config.toml
n_head = 4
n_kv_head = 4
d_mlp = 1536
activation = "tanh_gelu"
norm_place = "pre"
qk_norm = false
init_std_up = 0.0312
warmup_steps = 200
Each number is 500 + 25 x the weight over its row's rms, rounded and kept within 0 to 999. Layers, rows and columns count from 0. Numbers have three digits each. The size before them is the row's rms in percent of the matrix's.

# layer 7 MLP up, 1536x256, rms 0.238, rows 1406-1448, columns 0-63
099:535495475464517472449474492507506534505511504547513449507514536492534487503512509503505491491528483494462503491492492467513471538484509499534535530522519469451492506445520508502521552480475537
098:462497491489501468507495541518459523483503520512508481512459479438524471476489527530506526497469494550473529492527479501511477473515471567538494506499513520566538488527494486474520532571522484
093:502519489492506549483524489551517482442482490528531515467471470504501511541502481495457546526511477511541524489497487486565505453465493460505478506537507543558489493502510469492518512534493468
104:475539514525527457518503553519493489517454512486498486476504499489503472486493476505537478506500518486500483495505480497510490525529476492478497521500538497493490506489525530479458518537467507
096:552545513507477520494527518531510547507492505489480473482515521523496488499503522514506560502478507537501510493527537492478468493517446531476481504451519493528534513477474519452511544552510569
107:494495512556477500483460548506482514571491497506483478510480558471520514499504502490490553479492506427479517521502516478485492442493505527483492520449507472514517522488473513494503538474516492
101:497542461517496470513526525509479546504510528499515560493458508481507533477473502527512485524519506525543554509482521521480520526484472530539482446509495470509514518463506503527467506527496492
095:504452495464507509494504514487495493531467507492504511504495483485491510517485510550525517477506482543509504470526491518517490497454499520463465517455455476522505517488516569488542537537514521
095:482466500531494528465481496466534497515479506515535501499475445503520510529506487495446501515486499483505457500522517500525508484523535476462502552495503512502442506480484498475536470537486480
093:506481506450515537483499537473504493521492524488507478489515489502572497492453472481485510489495499479504504458503522489505505536520476521498494515510533481511522526524497538496531494519463436
103:512496507523448502518531513477438498532491512514489505556498501515460495546462446497474528489509476450512513510503514509521522529520501505539475465501502487495527495538510515480504480511448461
095:515516507485460503498458497490484515484518487498476512509520530547509499546548501477507518515460460515508510480499495456495524522502494527526532452498494439455501490502450494495449524519467524
101:553502460493497531520531522493475517451511494556525502549492535480483523453499544497481525489500506485500501489528523505465479529478484476526466448429496505463464519504504516542481504476498507
107:465482531557531519463474486533495455507545455529517516498490511495515496512460493430512527479509522470534528463492464508513491499531498514469517501536503489512447520490496485505478480476456510
093:552471526486533496468523506467476443481499446511491497487541486478497474475477497497510505550501511490503492490512482516544436526510554490501495521518464505511467466468519485456490495496480529
098:496487467459508478540529497467496528481492523502456497486504481539505514531479548518482531513485488525468487540532517491480531523481478485528479517536530461516486534514511542528509524517547452
107:514501498496486511482489502503506507490481474493480482505495493464474494453463495455496495479495515514497540523523481484464484536468503479504503491508509488471461495472501504502536484517490481
099:496493471486474450542533515473484465474495458472528534508526530536502493528440513493507516500504511486457486474492521540465473506533484472486487474509495456429488509445499461544489529534555516
096:498524493496543478530465475485522506508508460507523508466482506495535480473512459512439481523506482521517496484467517470481488495499462471496505485503470537508436500496570525502491465509471502
095:510526517457507553491524480494475518486532516539532485511496490541519514536540481518565511485525519498473471532486570463491512477466484513521496486517514483511482460479490501528502486504498493
099:455486436462494507474524493523520464483467492494504527526517476528519528480501488462539525498535493525533518533490465523518481513489551549533487482505504497503488514514544488492544494490511509
100:506511486495481488529482505482551471489461486507526513482505495527518531501500528507508546490488482514471486508493482518469484519486515515496498539498450472494479497522554533473459523528535521
095:534497499500490565498489559501539488521535475498515492527479489536461493512450501509504508519463493478518487514522506452502478511460486500544485515533494540517504538505502520494508493497518496
096:536492514513498487542492497530498515515494516487489500462547464497555538462483477545492477489513506479510506473496449506509466468514490539472469503465557537503501481446494545543506493540497502
102:517459493549500532511523473478528489549485519461495522507497482504461496507512515469503492467541552441475527502506498480523447514497490487516514468545521523497495458516497528493521555441517463
105:562510501488466525534502464469447537520539485490480489490568485480513508492470514557497524458485509470473495487491486522501469501511546503451544534481517497525532504516521484480488480502487496
087:486493540492500516470483489480499495497487511470523479515511457468470491485513494529476527458491503484512518479527537460447503501478528462518506443503500477476486505504498520510532491512493448
101:521539476495534486485502476475521482499496507509496498532476490487502498504491472539507471476511482530486487478477503514492494483466504485479551537504444487515491518518517488513521477519532529
093:503466492477486508555485532482537513527513485500533515517500482513490504529530491512513506529530447544515507487492478474534498488481520475476525451486535474430441479448485465528496488504537483
097:480516517521520458525503553512535487498514446448490482552464475458477500509499502507486525479458472514453485542532490510503484462484489512489493578514454458494488539489505520499476490506446501
108:543506550493503513543495483513537511516503510494483502484499507513506512482506475531494487514503476503480483472509489509524490552530546433517515504496565511532448522471503525437549494512525511
104:501477522496513526509479539499477499485515496529515460510532516452507498531534505484502523507539484440465520495487487518540467467503511490492544515497474531559517513464536554488506497435533499
104:515519529483495500477528485495460505505549520528507532547499492514513535514507504512536489540532510490496503484497515506472485489513486457511516484513531519510495529460546450528490495504497509
100:520476510455499492501478443482512482494501535485467503472515481489487549504505488519470513520489497535506513508507538472542512462499497551422485520487508516483535529499463493498508467475525509
091:467481457532522545520531475539508504525505495501474499472537556520515509495473509522534500465498468502463499468514467462482500495466453500521538501504510473490504505505490496514529466486494445
096:457522579494515441527461510515492486518477512510476493528516503521539512495520482525517434497482471537475496503493514527549458509494484488512522505490514452503484498521506477513509479460499510
107:505539495507555505527481474476518514533479497495508491472483467504510516499531469448476497485448500506501451500460527508486464434493496516492506523493524486455488490499454526529516509459445511
103:524530467466501479487507491503500468507493468521443478506463516508462505505522478504565469524503495507507476534506475500485515510488488509473503500489512495510436526500527522474495535545439530
094:491514507503510469470511459462491498537554480460446511469505514495501493534552471515555500537492509487469507480530493511459490417460482535454517521508502446505488528522463480476477500510474511
103:490478507520506476491519511470496499506523454546487503573510487522451460499511480502488499520489503528523524503471537526502476510535454529490509535492505519526445530494509514513509439473542430
080:469497516487475518490504478520482517512453489484468481525496511479493501488455466503549564476530475496466500501479469493492510545469526523511496437491499524514514540521513491475467525508476506
101:521515498565535529480517542454526500489500501500490463509472441496484527463509466452452549520495505553525490527494513511504551477525495523492462505514484459512513494552485488491492525491468513
099:458484484520516527464541511488475495523505493513481510486515499499535525495522437497504500488459505505478477521482482478544501505500543488441487496527539485487511488468502491483557478504464510